config.yaml
n_head: 2
d_mlp: 192
activation: "swiglu"
norm_place: "pre"
attn_scale: 0.177
bias: "none"
parallel_block: false
lr: 0.00454
beta1: 0.9
schedule: "wsd"
decay_shape: "linear"
final_lr_fraction: 0.0
doc_mask: true
Each number is 500 + 40 x the weight over the matrix's rms, rounded and kept within 0 to 999. Layers, rows and columns count from 0. Numbers have three digits each.

# layer 3 MLP gate, 192x64, rms 0.152, rows 10-81, columns 0-63
413459487475540541449498496502474485473450548443587566489485538559489479443529565519465482555461497508497485459473475485492478456552489578518468512558427517498562561583470511537502521486537514
482519479503535459524499542522474425503474442514509521502494498499439522480546560476487505581515510504514532458577466471429447472472487530601524524511518479504439495409512555441579553486498455
476522457493567516495544471497514503488504495538455495541486581571483545481494520498479487479466479471509516478527508521470467537509507534520515514486484537469500518497447515480456523485472497
473537514503462437482631430479511468543538511443498540455400541518468468456483519467546446568501494534531481461501539541515379409544526492535463561528520526528426471470533507488556543417548486
511516510490495523520508531490462513450522464495468537511501509500490498514520452432476480473468557573480524467467513464476430531510492480454508484460506501548498509530518517546483494523517503
456396458606575428546509605487586560563468542478534484453521491505470559534527416467538536504449510486575454559519460474478436465499498463567458498493538419498445515499523538445445580441508504
515448476440514450521487507562482503402441528430503500514533529488510511549487494467529498515574511482554453485453411533534471483533461455507498469461482542579518487564612490505524460493559494
507537483487495491483522491487492496497501524529486492483481491467486501500494533535517492524494503495492536516521499503499500499500458505509471497473507490508512447509487520528505513520512515
518478530386497443478520519502549517561543480476469436507474487502489523514467497490521560429435510508509527503497512470481495478515543483534489505537527475439442447536546414592510500565480514
485535431515484476522441498493484511433480580485497420444511464503557438503528472514509479531515503458519505496484512497513543487534485478464470546548517486463592491483482505565520512476537504
499483488546465513512496472499487493496484490487492519531520505517527483510502482481469475539486511481510510498513485506526484513502534491497527505488518492537519518512515499494504484498488499
454475481575497547530624542534492460528523568512434478494558460552505520480505534469484465500398519444430450483459535502498526530389500496468506568458496502447568537461507524527528492547533483
477505490476518519509556524518497462491479458520471546532529535481481506483521547459471485500508486471535463484506526514506536535490501513564492486529516472472434510453526531457539470514492442
558470523499510533509534677497590501519503495526525503470548510523613534458450491444463467503498433405436475521495469484479428494429547434421494477478474481495492528547488551526591493562558504
531562497512504426511541525524443474534478494512481490487430422490404538531526470526453496519477459498496616525527546501491456526519521554519469489473520491474498452517542555538447492549483458
527381424516515534470462422442458494510548408484525515518598493560533484478518520439585536512467492479506440480456544567517500423552483492448590520524482525448576483509391500568559458523546460
552452453540460496487535542473457532510482534501477474499491431488508473502537508504528569478585498485538485507491532527473450503425535499545469553511507468502512484491518482513496521481531504
509662512451440525529479437503462535522495464488501497481493465483449525530469571553498448549504479513440556460533427540506458508463458515582507465581497587504481469515445500529532495562495449
500550466501503535590477403504459516491544474484492572543516437543454442516475470414522509555533535508438531487492486511499506500513575473465479490514504451483520477560485514492558553477448432
476530493490487429484542505511451498552506456502503491470502488558460515461589548551554495546574483428505479479515544475449517478518469491554467580450542382537491437472495475545491473464474470
415466500527544476439440533534528507436510487518453536479446507450487490551503497548480536529517540471540525508490584451503509467517523501481509467557482542562526507412525478487435401477545495
504463445488495466520500542476523502518469478550516477522489434516521550492561575505534471496535460551425453522430495523557447465487610452550593530461489511459438604539527527470459532542524428
550548497388483481450568585473487541489558554524542558465572486467444471470435504409524516538486505471531555537457398447477491535414517572491489544458542496477532500512456516429484527540464508
499514483504494499492516503504501496503494504511507484477498525513510514498493487510507500496497506503501506493493497508492495483508493500499501493501493507493501504501504503515498501495514487
476471514485507483481503473482492513484488487496512504535513559538484529460515539540509537507472492466468524463496506487499497539474498488517546495542492525510478503494468496493484451522478500
498490537510509499542521491534526616504525485486548496515519547562536511479499501524496543534419515481469483520471497471516521479466497432501488467433497489447481584510466483538538460494483466
523486557533462505495498475532511505494511482470468516527484499493562495503545388535513533461449557468463496438486445506481428489543459494485518501505520495447606544510586420531484451475606475
556424495525526583542477530521506489517488460525493546557499445481465401477560460565491501506468491479508494510527541537484509478440531502559509533558498416490527480501492436475514465586572405
511512425491538489559581522511454441535495504477471509507490522489505548494503527505506498508486469462492529467533527524479500502478465487537546496479515509472498472505514512489479522508471474
568477485484467484515517497492458514477529465577425565487468492426547501536485501534541489457519499438487596497566463432410467418535480500587541489536528466542487471491536534548509497480520472
494544460504543447528520493516425435491500511547495449453454529521515518491561468542456524525565505544528437493477481482493428487497537502489504532489517462489491405522501525572555403526565470
509515474554459365554483476509411498496496501457437559448501452589563591470457585425483476483449535491515483534470517563565508541502517439410465435538533461501589476499577411557446471487494576
549471555513444452494472472471509495543457551525503521408440535476501526518449469559556485501565475468492531498514499524505531512544544452544420477446514516453502533494463601515513526525453441
505435467518524479490509496486495452571482496472502441528533528545517483479484489474476500501460511500520558484499528535490481558498537531489496485525494542463485522512483543470469545503480510
471541531518531514548467444515527515460517450539498406491500516528433586452516514489471547438488515577478444512473563492565489473488546513468465464539483451533516462473516512549496491596480441
464445540482442445559512622504520514443487539478475556555531598437495495468493486522523422542465589532486459560451471624514444560504497454485525465510382582524516458489477483491555493442478571
557490549504501591483419430480546459519519496493512551529569538528508548441584564535423507488427521502520446540419499508551449513435496545475534487557414511535475596516394507437576480496486458
530431469540444537527578479456513569506519486524540471511493521444575526485549463497501562530497494496484491464508485479532392449496470480433522501574527477511523533528547428490473433525531481
475491473591575487478498497549458476527503468496554550531524529409518593500463496435476365512567455506498434535474463602469437523499497449564517467533490483488552506515511537445505480420411492
509523548507480459432464499542510473422528475487479483471517526416457428487523456507530454440514578547512443478469500557499547517515529486571487434531508463504515567496490471553455414453522568
541540511589574474526441576594602477500452450497558615657532524534457537436469419606468466432525420491455557436434530644529413510434483539470447441538425499507449488477434499466599500480531419
518521431597532513448540523427439525514508525476585528467545498497488515450530503472521459409438519512501458503511460477477452462462525518504429481489539515500569491568505492451520452543476562
534471563493476491501464533572460565484511533502481483420533513521510493386510442513469447494489555466493475541500571482492480430491535516451570509632463523407505514482582466543482436507492599
537500515506446501534471432501454499485493540473497530512546508506490521480470496453497529507581510487536538517509493498511488533490553519504498511519519455462510504535480478530506509477425496
509480453513492466477495528553487489449526512527503527485521444523443499534514502448470564540512479501482503547534485538469502461479438526498518493497504489425555506487491528499499485527421547
481416405428554513519452559486517465520480479473542480501574512545557518496519526437463495508490515547435513460471504431546483519479489498579482510512486534468516513595532571483413504488511529
591516469525471493463544585498530475456526523535472476458492441485483529404473523514443475557526507444554522509570509517526453462497537507465575480515463493504516508508519509518576526478465451
508535523497492473509503487478467491490507492487497507490477541470485509482528557560514485482496503487467479452518517497522497515496520491507508505499507518467515513492523475539496506496497514
401503484513486497470561459536529522448525488453485408467340487551445422400597523484439465615505529495504432518564494560472505522550506484548534462548500450476523588511458511630581494580403492
476527526572498495479476506421425461623491558450532451482452437559490531548563567428504386496563533463483464461498535526488494511495433530496523486523497515493465490441507499450519497466485570
516446458636523483430509503454439503490514535490522506496430426525569522518608482512546389502516498473497546462529506484541497516475499486484422515520527392533474565535480601487465408528480522
492525548492517530487433438442527378629634463507519557482510523528474540541407489477568487520439507529546440385539595556536507541532443504472624435540457413500622565522470428407500510373461463
509472533531504519512517490529480513501507503510502478502487469493542464504523474480488510490465497496485488491512512496483472507482481515478478510491489496481489523530521505508515509531501493
436551418461525490595500618538505560481503455512497532571501533509506489481506479478509514503471505512459480520453533477466460469529537499521500470534534487449489478514532458493474454533513479
541563528513474471467576467450519509550484570540485466434472472457563458480517415486536494511394538530453575466507456484421430524510525554529540573446516523565487440581515451544520441608603495
505445473598523443448449514510423529466533495462467477507490495514515535466426523445529446493506559597480546525452528528560579464601477563504471521529516484562455473449405541488497438544450580
579513595429480433524503476538469471510480528497438471533445460515492476539553405461516531504492469523459545572508506522476459471536442544476383561510510517524535499479530523546495538460486471
505442467472534481447532559626529463508492567540510530527485479563504608512502623422460511547463523419480484481503454487489443474458497497544583464529483479518438559438583445457511572499464442
541484536458489518469480483583584466486460549502472481599492520556508526539446514513502454467448574505536419472492510475532491544402519412478507521489421479535508515500456475490540515505529531
574577445504471444494426490478488392552470436557533475524538503505501474484432535600449511538510518437553551520529528575508445430458513476530534463470476507633467521498447493468532457474537543
437529533438500574562508515463589581509527526532518445577456424445523461446488535472527574548485580414515474447461512482533370425451422509439524522531526509453594505505545474550489510538432493
462493473504543430423567466481445509538526439458541516449453456456488513501631473526515517487490499411538442520464595568530540468510455501473506444448547462497475480474468534559488554506612450
487540497525533460468549471464521502408530524425497481442456474480501516508538437453494520618464488492487492429516486442442468456459486512529541534523548477548549502553546501534537517582503473
527515498494578518498479451486553441534647486504545433487494491447524610498472515560522440465459552521509480400499530577534442442523512520505542523587520377528531494439452534520451432399425439
520428574446504539470524557409568525452590540547421515516451510489461433482427514322523565436474534470530574536459491429478539429489505541473428509513636476435557596481506414569388470497583476
514489506512499502502500503491487493500503507499497493509498502511499519501502495507494488507502494502497498510501492505499498498495491506499502500506499496515518495499495495494500502512504495
513474433532543492518449559457512494547508518516470536512553437510444433410459459535520521506408478474475542516546523456494467521529492482503489547488523504529474504536507490520545460572595462
425465440484473458450572458496547500466501600474535438480447513546475457483487519401499466454559467462500546464494483525539515510535563526531508473567529504451553515445472452540512420580523564
534444525486474503502480450490519487473512493515521454511484483523472518517537515451517503478493486511510520471480582511523499502509498500536510492502525499479490461490524516542518490478537494
514516426502573549512589521520489451436548461482512523448607448472531452484499531467463497574432525414493564486505597466442491472482559505498457519515520473516560484498471500579530495478472515
443448445514618416502481448482423441566499575544512452470536453570487538572550560477492541490518413425493487527457486569419441586542565601530474450518500410546479544461485606442415564585556497
477508464467500489544454529504503540505480517464518534487525449479448451607521450463457600474612503480460520522426472536462425485473394543586471486642539492496501494661453534425514492513563484
# layer 3 MLP up, 192x64, rms 0.145, rows 10-80, columns 0-63
576484487480484482519480467479481433537517498530455464487521533505572411612518439567566483387504466469510469515515552484485528446550458495470503531449477503571515513549537479542429461474534546
505505536491474536511494442516517541522517548469517486485510519515550513548421455520496491416482475525507458509419514528601532510503496500416456482463486511521550516542459450541388450512501549
526473507544510530518482518527508482476517495493520541492496462547508476566528498470449548506549491511472446527481497539560475510464487501449461485554485490531488489476507473482478509444453475
511481543481531480476447452537552471595490437525554487526443530427440484460479537461475514420440596450437500469482531544535440464482453529525470513536487536488543479558520557409614518505498593
489536508508487527581433487515518553490526524496501482479451511522486528519453542532540484490521513505491518513489486445537480486508470470586473479463498503483514478458528510548529481499469512
537541564455511536448505414519430495462555430521448437487442503522521514478523522516432465493531517509520483412485527538500508435460532519506456551513581461388496570513443483533561432588534459
500539518465526444499510444509511414467519529484418543531483484561457488512492553497458405506518485500607415524566590472473490483469461527500573498507481562600512474432529429592467433573542537
518470504508501501520513502467530516477505520513495495479509529525498483484484524506520469490517497508507510459505515498504478470517450495488470505497496513502504544497503516477491507472460530
540537510478495518483477460496505461506490461486464457539495393484496474521494516514518538496439493506509504486520516555472501497560555430501576527484517493546388482488574479527477459598504371
501549517551523495516423544530455507481484461525485524493540520583450536529547539487478469446524485569410541547494495510448473504473503547472528487529490448494468497521544535507482581464522433
513513486514489502491510491505468501494509521497516494453494532488499505490470496496491527548482504484469512478523494492478497541516506501470480499469496507506519503514509536515482528486474527
473503506596415427549503455501512496534457590530528504538540497537488542480519488473502478479460515466479430477409514527559503527511511508508519496392493519527476539470560558442565476465497536
519513480482531485493519473453513497547540480532531483518555487461555448555476471516505493567484475474521525555513506488486480471466504509428523457464520521494501461469511483495482500505565490
438467496530503528430472466456415543513562445441512463500506518533481404573578553502531445465485543513555481537465484500472587536460539535508485515552572440483494471543471431458514510433483417
552479482471531487407502495532539433530489472515456567451488532533488556494459578544496437489491516548476445523553498542437512485511460513527485472516424498540491512527520554490480531533455551
435590517505500412497539575467543578545466609552483486467444450485473461598521487562459460509548462531536554518572455464455454553464459469470439481499542516555474537531532499453441484447497472
473537491471530507509498478512498492527499499501545511477538483493514509466518424466457522478470522585553544504528473471554500514462496521437506503536548514483538477530435517526447449496453527
531472503507477419516550461480499519547554462495496422496453506464539440506542464509408589574494528509468440426557493524438449440428479539586489492537528506525498491543512531520493518550472425
499427585543520440520479516487574436504451476451559518504554421516556499498563560496495523553570501507535471476489469517448501528467524500478488531543478463511452524476495527414484500552489490
552514500464521526528499468446531468548477478503441557519575553467539505464572501551558378521487467489551481443500546519447533439430423515488506561504475521572469485458523433538502479430503505
469475465513536411456422542590508491496493515558518500510469547515478496540526477541477529510488530464516494532497549454431469448522546490538510477598488564524527486411548469484443436477514485
512504489463489481543599556524557449484503529545447508531501572512605504419404507593489540416534505516490449504511447466451479461440554527533534505529445491546526499521460463498448467551439451
508495492519499575490512535440426557439552468456453499497510439467528548488486539518565545543441530535483449460451512434529521552442510567455413544501553431520497561609435520412543474498557454
487490493499489492506497488488512504496502490514522500505498505493520498511486514493508494494490495488503504494491499499486507503515524490503501512494500506504511520493500487498495501503491498
468500517492504471510537523489510511551518519482506533486536513506544462472476504545508514521510485464493507471505515510524491485502527478442541505468496510525491464513472503497467517492495487
455455555489533579546562518485510508413508483476528478470536449484497467544506485480538499491580487519463545498515509511513480478468499534491479547510502522514513445526502471527430474498568546
520528491492481523496468488495493523547542558460579492555502511503538538474519537408505545515472498450499449607455542485454478510542441423482479483542551450493484506497483505472486416538475453
584528570505436524454468510545493436463488512478510509540465474539505448477561500512542502397475574544494474509479497546497504428512533483556485525562501455538509474470509448550592529488534498
458529505517483471484504487494503463514496506521530526470542534535493472517518541455503452560483519549512559534517535469493525479520468496461470489493518489521528418534446489486512487480476554
470510575507530529591526516481462484408501576453541497465438523521465466483438497493433572522482501481534551594461439461575494445452516502516532461531496495401525535547525541512506448515564473
463527510422517511522484475480546512439498439501517530495494543483563444501458477555498586589446489597501470485461521461571487505501535459469484534573479593502520451565417433526472426441510496
511442499433461536526615439468598527544477500519547490553342485425490523522457441516527546471493487504535561502498566558454484554578557398484473492478508497402498583514512483493462504486551474
469464523446515507475465525535544485567443535555535490488527502592449501503463522557465471578489488479471574400560493527526495478488468492499516487518489492505492548608542507463535522510479416
545518468499502494469464501465443535510502446512507497524528529465446445506522471430515463531447488453524509516526549512486481540489484475481519479524488501468477487568473513525507531542536476
442498485445482542556461529555474536469496411492458576518601499604524505476536495526439515441499511542540530499510476505516533484439491515517462520514531507551496504511456490484450398493490532
413548486554473487503527518461523458426493517487470489457538545546429481369549607555509394646506550454437415571500604496529420532541492480490495490508452498537527474513428440588545453496449467
466473473527421472488538451541427437490520541518499589504515517516578513475578527602482586480467496517514497490456447502481414514515521436450450528502519473424454558446590440518441622528493537
522570515533562499508476480512470492567530529438505419541483443507466511492554418420520485465467478496586453514484565503479527474459463503497443469526534464533504539413534463486412496562579517
512496517565523494451555514561593510483518535565468436502490514439492539410466437552509503463496535494488351536512502560416475507528519470521518454557485483495547562525520432572525526465413470
525531504483468520517551522461514494457523541480401442447549441531516482476554556527500512507586520497452537447557478491537526516514424576511501533467528422552442426520454500488566512473476507
568534570516497561594559525460547468458552660449496546507486516536406478623438408494434502429529521370456468507448432450444621459459544400475498590475464564483464519483498510536561511414508515
529511511561451527504472508501498511522505484475552492444539535442493567469531506502580474470502534543518450468417513580560499487521519535432467502485484514552532474477555394467429539463570477
419537512476498521486602577481535521444496593534454489524440541473575426521540443445523445468528515484461591502529503421475491476524489471521518512463496469512496463434530474537509469539551524
518513493483474481483510460536527495486482477508450484550527496503484570509483480459546482455452511516503494472444499521492515510548521478539534546493471465453477539486471517534514521519521506
547478505499465511520471523485503536468495455491496590522486460502470520475507527476488456457541487522508456508522483489502489501470503513544513474560490522453542532514568478475568506503451488
543539524432413591509491460519465507451513530465425541470499476574549484536452530584467514495505497505552494479456517511559487580470483456503459548452484464497506479430527483486506527553539418
459519560555475570479512519522533471546465419460426487453466535537500481531532477507517517502479529470489467491482521496409537443522512483545470531518498490506467568517522449510485573515535516
461515519503462495508487479529526507467498469478496519511465486487499503505470545480494487488521519522466488508504498468499497512525523473500456497501508477521486469503504478504521510485482540
573561486573518500464452524471472540534466497538472503457560491548522623465467579518549571450490498456508488468470558468524432455487561556467445520491606445588521421468484482422423454472535490
550565540498431509449488450549577453503513486478398448461492557470465430467498451498500449442435515591494547489559500517467562456505531503495549446570477493530498576536454460515563530492470570
483523469477557487482548465491472502569495484501602472470622409485492505627488456450470515547511486457518463418483474543425407496431433544563475499519533493577541490486496599509471505584539514
498432507500437417481595532605392599498357523624432482511465455499491492516567488523441460482602533442486454585472442499484502487522574493471412551493528620518483376509457568596533567558456529
508461511520509498520514491496474521515504487484528514505512469445536467514487512535496528509506506454494503486523516506505473518478509495507500514491512507539474483502507500494516485493515491
507584491466516466493546457481568490529505510446443418486523461496546505496501518452551465504446517459529590543519508511446512509485490507526495480423541469526537454474507475556526553473526497
504566450563560558474525534569500507481507483485479361510440415675442554528459517438430503501576465514531462451552467466486434545535529486483434525480546479449490541553405533468520493526526550
555463473433508572517486569515518449512526424486588613494543457442528586479481480492406479557497471462526486468466427538454474551390498467605508509514479468481568505465519500472501538496497501
480529574460510495570504587443474554553554470430528474533562432476511457534500421515468485513552489474561535464479482414497527518508557487447466452448505487466468593482555466536532466469518561
495512559441548510511529551523507460503518464574519560552531475511532565516438518406463532449428562482490530492486532505542509549441481436503551448544407539422453513550509448474504515435408491
452462533508559468542445520570548441484454538531436500504530527576525501557468567521501441432456565450563451501533495443534536444427524439479562506508510471485548545442517460533507477575506477
573527475478445474468525524501524413590526493495479404557543464475424459428552483547534445490473554474529513409514484518526478444474558458498418496504493550508540489565609465516476629516523499
503524530510525510510539491424436544449531529327412563486485497468566511541526477518550557479472527471520474482522530495482476536531595471522527499551531543449519516406619421500431434475543465
568592557461472470544522456569446471429504476485460531473470536499473521458500501595492447419478483428518502563495498560480589465523481517487452517519487490551524450414445494485563577451616433
467526442486492531440556575473502529561510471534503421528518464456397510439502517435447531471417503412385512489482537509575457529512493547541506517609483504458536472503463547484473550541430507
476466505464577554541484410443555462527572439450568519609482461406558562477419524527536520458476423528462539442501505622546484542535375554481608531510448467493519511500502492521417406485496415
544430496413473527462476556475537493502584530558376555545485433526492471523442486441534576480480474540593530574425529436399505480439533547445440537548503496519574550567502449524479475485633439
506503499500503487504504503498500495503498509482515506504502511510499505512500515489500497500512506492491504498502504505502495495488505504506509514494510511507507501507499510506514495503502507
474562465494581541477531501467510521483531540518472484459502470522469480483460485482457460577552428488502596520523479443484491541470433502483495527443505532455550532511439597496453563554522483
561446493502527476539411513481499490492518467483497479496520512497522511441536521579489602533520537511454451510500521494473410531502447426454533482500528468487496483530586511457432565497567442
534485507476482524509485479548485508521504488506529460499534454531510444497571496463507475456522512518516528493489520526510553477497512529503501484511502490435506502522442507505492509473468538
503484519461459575445516515557466446495501545515430478474540467547465493516482476471539389568574443542470573491487453519552537493451535554477528543524519432500484487603511527545588494427510467
494533466487406572501522492514570597409486401482536553522522530462491498419515520567503465547525592566500486440595535472556550428455465419487468512455499558461501469551490397565596456455486424
# layer 3 MLP down (transposed), 192x64, rms 0.14, rows 10-80, columns 0-63
462492503450514512467446500523460464489522522503596511480535551509514464413530581516475570469420500500456513539511519539490492432540467525506509523466448446524498534657515473480419496475502528
502482503491449499490512472480539481477584474550527469440492491529390459513564470480455466513568480479502494510508513510465460391500538527507471533535643508532507483480454578499557489519477509
476467500475507524442503528555495483489530502509532495460511470476488478528523491485471463479520528505490483465497485472504481558562532549424497509543544555499496484485503505517538539531494487
491537426544595546472406513483496545418385540549506444529538469444467517494478518515475555479486532498466541508528491463491561523482507503450505522490563634471556541454429529521439499611393494
504514494520514490516441471492475505491526484527442507517482464529464459546508523455483497477552539482497553489541530551534477487494518523474496482459497513505554516486551487535438528460466467
478495520525511471505478546530484574481639453478499416535561514509519509448476528450439493514462490531521528426529497544539548402417473443466538492517595437441446545479437616496419531521532545
495450527434518456493532459586485498517523468444503456451559554436472460506403457499485594522460477521492518506582459478540457461577460480483499454569514601497415527564545584460529559472498466
538512506500521527529535509500486474471517514519495486465517481472495502530507506502490484525478500478479516505484510521487473516504469484523504477492446515496480494497488498494495519496501532
497536516473459555478531499539438490431438502454531535526481468453502540469584493545515472525517533462491544531512472472492470497500548510441519554472517514583540489486528548399521440431540480
454513476538491495491470539491409526489511488507474494524491465517470547480556552492447490523546454516433549552487445532557477482416459520536531489510530467510479486485498509480516603540522482
481501517535488523461502480511505508497455492502506522510492497487470514494469466510477499515524494520492506506509504485524483520519531543504512468513507494515483485494509491477503522528501487
564505562437534470483481431538455481478435422412546580514522449486544506494490476512516522532538569509570503476580414471452491509496495527517522453544404507560447497508458503503441522498561532
530506421467512517506527494547542487511531489576482506517516509505481492443531475479480486464506505520510505528503432520537507522491511483541546489453534484546473462535538467449440474508485491
555442505452516551571582599514589443498493512510486511462545460502561482430518489453462522503528393495453495450518412534495436463449466481570539492457440483490546566540508554521493527565496446
508400471495504489441484506494560468511489531473505563452522446474545537523516578494544459510516502498495410502558495523462545537507453491524539537483526389467491526461513563500502525474449550
520446481510551535523438460459492513536566468415491434504569575463575472464500546401544518463423484514518518500436516513534504425536475472518491534520596476478477432519460589581584518520495473
450477453490522539498513472490498497558526508595456453469484534521500479515491459531466521488491501512524477522514489478536457485496511524499464482554486493526550465534469461589472474530481527
479489592455581571484508464507460459517424529481509573466530499468508490484479502496536478463529499469558537563421530468525473529471562556454511543404380582496485465476536493566513487451471546
468442536559544486522497461506598481464443546470480439466529505526576540523473454547508462479448480514497500515483496483456449470460513493578513479434557505542520537441483517562507435534531510
538529514454497545517447517479527478539457476514488614519531476457570502540585457528538462482493519470556465475508491455453545403450472457511520524459441590485469574458555445553498470463525502
542488571459515429517458503505459495527494576479407561490487477543587547527474455555515518541458488484524551466557520460491492516490479480575499425446459544578426490490508463481471523510490443
552536571468507552424413507489513471494450459487495579496481460510463496538504468506528435519496462429550492475519523479540500509596486436466452504526509447470542477480582487494662490466525549
519484493455579485471502522554457507508583531538463564518505471474513530456432487540522510573482405476497499498363492439562454512434507524521480618513531584487517497521487494408488521531489430
514504507504507488500507490495506505513490495496485502485492503499499489493511508498486509502485500512498512502518496498508497505502494496493502489509506500492505492507478482507518506510487510
492499508496512496483509483495507534464472487541529494567485479525480532457509491460490486485503522506500489509495471480514493510471519524513479500515535469545478540504511547475468465497488523
494515479513547531554499484478550558524534520471559463528540505524509517465487505499513437514463514499506459512459540491467501413443530456510511461444480390521553540438482503540510491492528530
540449544568477542534480566527490498491527496524452481435474445480574441544534513500543496471538529481507471481513468494497510534468502455437500559511484538482521444450548568561399473495518451
526523575511452423513508444546537525382541499431526513552443529577505525479433578515504487535560541510486497501500443489465524512509478456453462452525450560521499559523524491510506507417467490
495512487480435507538500492526528517470589497530483541522480481483508558519509526512485494518447504446538457502533516474517518483526489489524509502467517506491493494517484478494448512477409482
484492517475496501519528532530503490489509547569509554447468501481440489428375514496417567464501547556506553558519403468576490490497416454481576466541524472514482504538484528527556460526481430
576544491499422581482460494488552521482456536525487497449479504500524461572452451442590549501512482489493486498438527497566538532497534522405567516456437573492518503526477406495482500420443547
605469524502544524431483475503432459493580462429561489558461559579497509454558471510568487562449481551518520546419429553483474548588543572483436523500471499366484495488527509431483401567517474
443534443538526546507464538579533515456446491487505471586510487454504466515558452521483532530520530506476471553511564487469470487457489448495517514565532473564504436498521410462445458443519588
458563478500479508516510553484527469515523545556470502481518456481525476546465447533492519491466523510502453495487488456508510469506480534525528468489462490511554483521526515503484446543467528
515468478565531430508471491434555508535489525497512457429543466430495482511482543528579438519513436567445470506552573442513506574493520508507513479474522508557508487454579481443502510544454532
521454547431498523483499476592477541531470472480511514447498439502506525596432424471464592396483440540512567449549444475483615448525470502507484460567496506487453595452528606425497567479549543
535505523452550608501443506488507636467498496472447459477483504490516510551412458439480484456557518503484499564537554473427602485476449534466514469474462621553545458532435503474471445483592511
512508425526494531522540530521492523558475455480479519576509479450591487546532459506486528470441565481500498423534418510493488491470497486491522517535562446447451465480487472533380475557619509
469502529377460506526491504502444494573473499462520517480521435572508432569482518522542482515496504495528626488455433472563567533472520547445485490434448544467505509467472525460486471590553568
522577449526407512473548449450534529468483456453487483450490512476431458524502471515501475451556517548509424486451564503520533486465466522589518545528575526486572506510535534483547452415548507
480483467501561406400451524521462525534423364539496382525471460506493508403584661468611533522510478590510531493506500587529415547542456619505485489525539460549491574495522418459455473535452549
474458528394504485470496545544435556519453488472534493472502519488512457532519504511464525639580503540522521462465518521492456527472509499504510578483465550552463508460518459514389495504491502
498466484540555419538368472508496520471488541497490493399531544559478440480432465505453481514545483525521540542545527534481416472510525544529495511585539526500507471473563523483465406519521531
522497518480557474480533514507516510529493489483496435525486430508518485526516484541551511500441503458505510424495508536497537480531486500507479502447470585488499536495500527483513464510504485
498532490531523530515497529475488512533477501447502576562518490451531527494508502497479481440488482527517474564509478437508551527468459500468537439501496467494456527499521484488484532435568507
464474491445522522474480435523531549476494486536476424553565462495537511516570590469407480495467456583529581480497476487548505462471541480468459507510539496479511492478471576442512478552497548
535526469516509492475548534485515505440530500508515486559475492443449475491485501478489483515596487499537485448530425559525459467493517526469588500491557512499549432465506505451444545555469469
512490487470507504489491478477489466517532525490481519468509555488472480516508476516529511524496518523457477466523498512509518485500516531515509486502522516481492490496481505511482514522454508
476502468569575531463539541479508506452538470501519367533484437483534503448595532495436496589584584480461407501537575500520493491584473507505487462536531428423472426530441451527545476512439566
540493502487495553536478477477512495577491565571480533486555455520509477470450452526565538462486440558483514496475476460615477507448570499363487522469493407525539480455533481523538446446521567
513486488584560488503484557547392486576474500428509501582555447491506479560490473502462501519422463448553460443533516554427476457478443490557540534498506452578547546553418569490496438596444457
510562491532607530409536496444567484464694467446553433504521510493513452494467495489537486547469440496503496465517588532493478482512444524518572462470527297477592564528466483508479466437450476
460474520504505460551497505505489501521498512483522505491512489506505485502491474503505488525491503493477537491536521501511494518489490478489485497487517495501493533481490494467513518523500509
502583499492572471465560526608475509487498469521453499549506507438495511495476496475473522504476479518486525525437507572537533510512456442531446479497517448516560454485485449528494491514477508
568514492454511561473556507505436434547605515443458522604504458469480501478501408483532595468480646451522496525495569505451534468451486451448477493420441480520524449532523516487462423583551565
502505552487514436497532554481449516528540450518455542542419490468484494496585504559490483517508492445542433483496468478471355486510495549541521542538614441413497616534516513518483553509439406
530491520471466400513537530442422491508600438515514482526517506513492504516487449481402487551503454499568485486493571498476454499478557555526574484502465466547525612516483466471563494507534447
533529519539393498535485390456476518518462458411445451449552543499483439519495448549513475462483465582522532488474475546553543551504497543508418509472469575539578524523481471551561418504545528
561533477456493499531544447524453536503467496468521486518510537471518444525501419522499568500528519569444522536523472504562484566512461619504392482558383512538446449480455504490528478417497499
434466553547597536563502426425484587422486515429467492472484473557538584586478455474515572480575500551427434505463472468453484553455474550440563498531457540487525507465476459488500519515528517
444484486498509590558428524526570552517426536572504478515496538405591408506515453503534463508506496533518479492472421504473494446471484562504408521544611530504548433453445545477494401534481554
498512570464423548496453478522556490456576506456522596502491446520449516464443428576442434410586501501499542542496574493543561443494499459504452498509454442462521551475547464461570558444552475
480479460518592550510511607468389558560479519557481447499469503557489473475484548498466539480479541476519493544454494537481398633501534527534503506510449500437530418471491491467508470500480502
517477487473416503495502548574454522511355491523478509444507526540491525476579495505540522463553506476510503562490424400481541534473512458449480558469488709484427505484540472430543555547554500
522421542461444482488515544482470556548563513552416558537542434508524499458397487491484511583416409544527528538456520404491492548424485598579466553538497539552496476517454416539485462544528478
507492493495507498515501488507508502501510500500506505481518496497512513495488494491493496500497497506497504501502505498494501502494495487493493499498491496500501495496494510502516488500507506
532562501538513489501427505469433525571522509495454549510500487466462486477463470512559548423400475493515549522489621537499519476506537492448501490487553422529500510473490424515526444580513511
559542533492572478496504589482438416495541456496528478525471533486511518433548528498482476531542545494542390472477594439451444464487535470542570484492544457437547447515523562474443520479544507
475478496511480509457502520533495533501525496480492517526455498496469499525440491519508523472493482540500483478558471519503535520486491510526486478497434491531519501474483490479535486459516568
527448485453516527525572530498455480531593486472449499501486540540419503561464504438550491577509501516505525525525467430520556501391486528440482502473504504402519545557512576577568512399434439
510494437527533474525511566403554513493540493490510488415492495479530581439489541496464493551501571556477574425582491469536442343458561508502504506454660447502452417467480491510480472541533507